config = dict(
    n_layer=16,
    d_model=576,
    n_kv_head=9,
    head_dim=64,
    vocab_size=8100,
    bias='none',
    init_std_qkv=0.025,
    init_std_o=0.031,
    weight_decay=0.0,
    lr_head=0.00543,
    grad_clip=1.0,
    doc_mask=True,
)
Each number is 128 + 32 x the weight over its row's rms, rounded and kept within 0 to 255. Layers, rows and columns count from 0. Numbers have three digits each. The size before them is the row's rms in percent of the matrix's.

# o: layer 7 attention output (transposed), 576x576, rms 0.031, rows 557-575, columns 288-335
# v: layer 7 attention value, 576x576, rms 0.025, rows 558-575, columns 288-335
# up: layer 7 MLP up, 2304x576, rms 0.0357, rows 0-41, columns 288-335
# down: layer 7 MLP down (transposed), 2304x576, rms 0.0357, rows 0-40, columns 288-335
o557 115:136127116121110138153104141110104114103140079176112143104163168105139138172132144083131165151111200147159170097104133186090132117115196165118122
v558 120:121146132124136173081081142085088110130112200135087159102077181116143083150130129201135133145141080151133062121165101114104145132130113112104102
o558 119:181150166104131150031129119087178110118165101142097067096084128079109080167110113175073092142094137147120097085114141163153134123157135157122150
v559 115:184113142154207166137131065110104165158156124127065165154149115207175150129068060152151174141119126108166116177151120119098131150120110123142129
o559 112:100148175159137132170142134112147079138130102156170163097129145149181140100050099061114112145102155099111126078136070114102129142169073153175096
v560 117:131102067115123142107142127080128206092097158121054160167127162097105137156155093129112140108137127106063135096102095136145128124074133187105165
o560 112:183178143156111157142181131148162176134112102148135137119101069102091150157130130144127151083147131133050127084145199110147163144086158180104152
v561 117:076070135110119167156065118162152174076118073140139147115156139133144127087100102153149147159104139160119133115129064160122086155146166089103110
o561 117:147120096140159087083088098140112114131122154163137154135041088153133089150113146099134147153132099140101114111126067108188107111168162128110100
v562 111:091093129129128146123118057062097140134149123131184148104124106132072165133151090148160094154122166111188113167120103074108182160134074147108168
o562 111:122115134140132053125110122154150103152081096145151132150135171138110140141120143079172134110123052081142133139112137105096081138106153049153109
v563 117:153179053154178124175137126109106140068164075065121097147095133161111135113118114086159145158110080142132063130122140126136120169094157146083206
o563 112:147213155119139098116063083127134109114145090055078139139184119186143091064168132158192118103069090129108118163091131129191105200127166110192152
v564 124:084167132148120059099094077120137179060105147134156104118102146155095113127130088161056168155147099124107130127106135082132151172112132136086101
o564 123:087138170107170114163091125112149105108142091196092073143185123110151181153138124147075098120156139127129108108158110079138176126115122115111135
v565 115:108164175134159158147155030172187127151124178167202138088115104156053085168036119129085131165100154120158162149091131129121155117089091124172135
o565 113:137068151153144080096085116103125076153086147164125142126133098145064125100127198121133145168179138136152137091091156110107121130167159119147136
v566 111:152130119110177127192127120162203124087141077103180108168047123203125096116145117116111126133118134121102115145147094114163156132161114110172108
o566 110:092102106160158140097118123094163034098092113164120165122113156129100156143195107088188129101132049131156067108102131178103107122157106139118151
v567 118:097113095131134154163118141117094131124120159115139087096132100095142159140083117091092154145161083136188091153142106113081122156078126068125141
o567 116:133124159125108157158112107101123082154125174148101119060151083129107138142095192112089122121052174093098115165106108200104145117146107111099116
v568 113:145108105066118127155192144139117115134116069130112151092154139125078074135130152106108153080128141117098132153138195134122097118075164154128124
o568 112:123170108121100115157092159107132108173105126170083197118109164169145137096141110141075147090114147128136119130112177125159139085159062170077124
v569 114:085096137110088191140140128170132053114113150141147118155080102102147058192103139135111143112166158133100129047133155131137166199177130134099204
o569 116:163135129143128087131135112133154139129163089111104124123176122156153119185078100166097119158105139164111085086120105122172152108043123119116102
v570 120:081124088140040051178147215096104173141135101105105089144154121113106137117147089097080174158122074112107160116086140123104123111141197115177125
o570 117:160141165055111100148177092115095128153137131096121148141145098121156128113166175183120143113084201100085136149132162161081179093183027147188147
v571 114:117206127158140138158125132161121098123149184037120133151092126103175110174144148129196140101129157129122112155195170115123114091126156149118063
o571 114:160156096114118173125192130106132086081113191102059075169178120140144077164152102124136111123166143141151112129157185185109111117125109126135153
v572 119:146148141175137135061118084077109093113163158097139103103190102114158130091111150182135170143099131137078153059115101068083138141045160147114127
o572 115:103115154112109150091075152124133139136101115081101192135159094166081134133119130128127113132145134142159102162187103059162140111094153137103108
v573 125:129123140090160149205104112063109145150130142177141128165131176126132106098081159129118108141187130152121171133207142201135119143124108132181130
o573 122:096151123133130202137129116131140144113115104169103204120170131187126149120181139216118124129110141173090124109124095158184147098154168152096170
v574 112:114138111158149146094114076065148163152163096102068115091111109119156101104153066140121149151173162128170156170145157160144110126115047115125129
o574 109:094117122147097188139096092060114144111100143162112120109078115124166114163115137092135166179110106130143067106114096164127140097197110133111113
v575 117:157157156145126122161072063156043113108187113149140136082088208212166096107084130123101102144151184136104087093136121107082150053155114132129132
o575 117:114168138151082105132131075142125105112141131107130157105176195118154106103108205113173089143164091120141120122133132102079094107176115099190191
up0 091:156125059093127129126119121054059088113114132115076103117132099176167104169127213103098151099195077071162098088073092192158171160139125097121127
down0 092:133086114160083119091180099118065141120068115222110093176171093167136117173155148143125103212151104136119153143120169213080106146195149083152099
up1 094:145169101136166162056099126113109125160124110143151123131141122162129117119075150095090139131148114133147095116080101153151143055078113135074185
down1 090:112106135096066117112201142149121089127146104110109137161046189118159121113113152171134063118165108160111123028119121088098082096125109105142179
up2 097:088158160177098128201121131175157131111139097109100200146175075151150068088091132098169127102118151106118136147180162183070120095179141058181124
down2 100:108120167101135126143103174103125097134136172112191126119119122183120107137114106104121130117134159100111106101124173094101125110106135114043126
up3 099:143137188115145155139097107198127096124085175154132110118130109146089097095190172143102174084151074112137124072192101084078131165127136100166109
down3 093:104145149114114130131138112104167173175074121093153095101129121117149114098143084110135061130115153090099162140122104110122104120185100126100134
up4 104:148161177091116128133098125089108106127154121161129145151138151113130146127092111105142153126083082105077154109142122135138088152135097134137103
down4 100:084062099169075121111110076093180077098124127115168106128081119148080136112137085146159091099173095150095099146173114105108139148161186186168166
up5 102:143159138118120090131106105149114162098124045069140101111086155097059109110087148169164176107117143136112063125129061149148153141176094089122115
down5 097:146130130044150123170140168135119110133156132112167090168105184124139101122058151184104167094121121131116125114174167134157154114131176082123087
up6 097:100158139143105146093115123109124135132121132121129159157125167145127117160131128170125158116138147137158165138124135107096133167114171188146142
down6 094:100150214166099097161178158112099094117136182104163142131106091131205144164147110093125104128160101118133121084127184124160137185131088093143164
up7 089:115114145120164161111126121079151148146082098157098113086146088181106085136093101156167153141121088087150088207147164070079113138149128135143152
down7 092:098174117103146072145144148133159089175184137100189159111147115097130144176098175110176196103117110166167118113148123111153123131133106077146127
up8 096:136058098154104169153139107142066129156125139167144098120125125153136127173089082142144131120124159140141063141124136091088182102164174103099175
down8 097:152161139085141082061109168085162149048171044136074154137108147138113112095117101128104158138112128138125152131081119150120120123177091153137144
up9 096:143095091154115126098127157146114143160120153150121130071072137118113140204083113128103141139130114117137116113163106141154166137134129171141157
down9 094:160188138068128086067154133130107142120148125087165066107130101129139061087182152154163079154105099148108094097129123152089109146107171170087098
up10 085:130127128108191123159121136107129131117134091126125095070115127103143141144136173143101137125104117101121092130140092113145180160130135080122126
down10 088:143114133156065069127131110176158139103079100087094091098185067174083041072111114055151159103118117145163102123138148196105107143146114095156105
up11 105:106133106098130151111142107111137128104175114147129116146156124151114075144104082130158137155125122128064094175097093092146136182151110143103132
down11 098:134125070073165173123170100107128125168167128085178084079120079152070111119158065119137149090108085171084172158164077151129124121159098148136159
up12 098:195126128148136045167068104100088136127077100167108157101141147136149125097128087099108180148186180162081160153097172074132095133149166096101161
down12 099:104111107044087080147152134166103139130165105105174130112080125202157132137117125146099092089076157115153118107093130168133132129083134124059161
up13 099:120094062141118133124174092107134089061116124094124129148146134177158107126138157108105145097147072118100074135212099141099194145136186125135139
down13 093:183180129127140076127139154158113131122079145183117124125156076067157111141170120123116201116156170100140073103141078169101168135108168095082119
up14 099:107133160154135175158097127124076070124097087135121077113140071150105129160154109211157142108201078154123130092101183144110117205116154100137131
down14 099:099206113135140175087124113151136101123130156104129185087183121135179152172071054189110081120139069100139070104116126177134094098133119121161091
up15 103:133141195189068150161098071142167191128155129133163165159139139147214178156095092106066111128087151140101112117139105155111142165138156105165134
down15 097:111086092151103120108148087108119157167165132154120175061131127134138104088119152116124135141165147166142163109204132117129140123069169138128173
up16 089:139148114148158047137144157132049144158111188114077091146067120131068130124171073156140113136105118142145131158126133146116098171127101144079146
down16 089:113093131107102133123136119115103172135120090105111120160132119093107167130101150162149144074136150147106122026079155122130096124140096102093088
up17 093:136168138116135099186164158130197121118110095138124171169170144113088080150140092105151189081120127134069126089134149092099124160155119115128136
down17 097:148140161110121113151098124115142168104106141137107134144147181093098145132136075150087152092150087137172146101113170088130122112125131146150102
up18 131:160106093078112120118153157103143140163128126092090101081129101113115141119141058156188087059172094091142138124147126104137138148090164173128155
down18 141:120192135092118091109112088082139042181115133136177084169089102152130118178109118110106110202136160117059122103110141199110119124053075070128061
up19 097:126040116159141178074092175115140139121117111083118169159093139107157128110084131193136156135097053150126138133059118119122116099072162119083149
down19 102:082122120144183116111099094131122096118112098156094102151138145083121160143122102181125129111115119139186189123134156090133148111062078068098161
up20 111:116150156164179097133136086106139155155092140111123149115168122116135082085138080122190082090128155191117157047118108114134163102071144138104056
down20 116:085178138094164123099094085090142164193140107137126097167127091116105103184192139089136087134154094124074172067109113104032104107099156145141128
up21 085:059188153120145153082104161123141156148164143156103077124077154150130090169118110052141086145156085185103196142113078140104185155108080156154115
down21 091:215094109159108137140102136056102143109100179104136139147157117175097108138135172138087119077076156105137033157141117123191138142176134137190134
up22 086:116151131151104136081132134100116134106147127162123115154150133074151162087095124090140145111077116152098177123111134122104142178096093193163149
down22 086:139106133145150141148100134168116175132096060106141106173165149154132089143068117112144157116094136094112136101141153099207099158098098111125132
up23 109:136101167159114121089133134151139152127096117103158175079110113118134108115039098178146138048136185092125146123130139069073116175113095085084071
down23 108:066154143091155112136157194105176089141093098174154165104106182106082116130140090080075087131082117069125098087090122152128084104143178116102091
up24 105:136154096142105094155138183155155094095100136135141075145135107107111102105086116121159141099099128138141117123114103106085118163157135129199062
down24 108:148109159144130159100093161086127118149132123180101146088130093166091094149080131126154143090140160146138083128096102171114199113171126103115151
up25 097:172111118155146144126160153144180148115142177120071094131128112115144101115128166104113210142117146209106137139186081161108145088103147109117086
down25 099:052148112171134144084121103099130087157045150130173100144168146100101144102097158088145128041125061130161102124113171123109150099154163137085104
up26 097:074106077180122138108136159103113168117118117113127143151105130099137166170164109165125123151140097112111091104152175137136154097133136175135117
down26 093:110129117072119161099148138080126104096088142195140131112108169157124071074102099153122108149144126140111160104106111073158118120150146135144076
up27 101:170134149148111102130082142145103126128136083108128120206116110110193130090148159113161115143135111154098076194101116106126098134116165113156113
down27 102:123132118101122126112134118088160217137087097123148080147129134112089115127156119140125146074144138121083130050085136092073146138139141091096112
up28 106:144128172114134051176142130120103123137143150135094098109104049152202130124205094104099148158095157172101173115120182163155129153126107117158116
down28 103:164161096109164102152151090162149123120108085116147191116191143073116082123115134089128136115128143088120138092131129142123111121125171123106176
up29 093:122149118137174192202032141100119113131121173124120083153113159105106122104137139092084169158066104070111115204162093081127094131095106166107140
down29 091:167057146071112127065130120148088172126115160074123109134087104142181096145081113090100098078171093124126119123151113158136066139192146162111077
up30 096:178147092103114152097154072107175110110124124114078124170087107141181201157150177085113184100160157131133145101110085125101117098153089126115096
down30 096:137066123118129155121157129092144100131165201085146119115114134104171172114169125111128144098101109125114196139119000165138079134181129131083138
up31 099:201099133165176130131105120161138104105082154144106108160108146123068165162119086105135169151191113172226171151173138098157079082068167117211097
down31 101:146132136128090138134133133141081114163149159119127160164114189088134120157092090133148095176146211094144169135152122103106084174147116116149090
up32 089:124156129116148117078159112120144145122064148111126147147138137123180105128096190116127125126118125148146182174149101097146103133120139141125128
down32 091:113117124122136124131073115130135090130072133151083136170127141128082142104142158149107154112144134149185175045121234129138128088126154118172194
up33 106:131074154159128109121064161177087163174093125176068138139152161075141102103175127170159175128124144131108179077103139092127102126140133174109128
down33 107:122073146156137115189108147162152131155148107094129172123086151129192161117108102089117119130091122115176076152138133083184104127194165181118134
up34 096:137162135129093171116125141117131139135106087136080089094126112120130125163082159103102139101146113161112124099153119154130100121138110095175208
down34 092:093132117095158105075129143112139131144192145176116162145158086168102103177125068170143149142158071145133117187149154113088123113058158151121074
up35 099:166120177131082103157063093161066126120222156163092138190150050083066125140150071086136149125150114107116104124093144173172104096079126080108144
down35 100:135173106099102116199081119132122103122148118123135035148133052064122193122092082102139177140169169136122129122107153129135111159121170114114127
up36 097:163159132117126102145059092140116127126108088095138164206148122080140215101110099134140148126139102150133103141108106143161117213101114095138127
down36 097:120120103129129106105096159151155160159084132149121120177172142092118126115149163107144140105119150137103121137076104139233089127214084227124076
up37 096:145107082106154158127141203112159129131136151089116163166109109134137111118100138179091126130105151134060144105130133127122099201166182099046062
down37 098:099104176152191107100190178092130177099188118117159159136188084116153128158163158116136107158107127088129155132165126114070134153102132120092236
up38 102:138123146183184127101082090104117118195128140170108109123141216073121041170093089083172113107109144129140143133112118146152081111121133129184069
down38 097:109127062138146141115113162149084123120106112143098137158072150134128149118125146122173148115134157070187141173130181142121071098174144146133134
up39 100:109141140147102107177122166201143151121154174129113079121106137111157118150156106087119116166100130160128143124135072081091102172134144148120157
down39 096:130074093113103144108128153089168172161157112081108103113105099184136157135062126145139115108128167107166097071155142181104158102132105075151121
up40 100:095193090096122120179113111079135146089170163172105145152120136072109052140131112134096109107104091136107122090138154118129140084103116094078179
down40 093:113126111122075135169097144095119132093089088150112148106170097126108086154150093070124186106129098104128097096072122090156090123171133113138103
up41 096:155128063153153160111126096144141219064138089111144078113117168118124084140125230156099179077092107199083112133084055085125125129131136155151142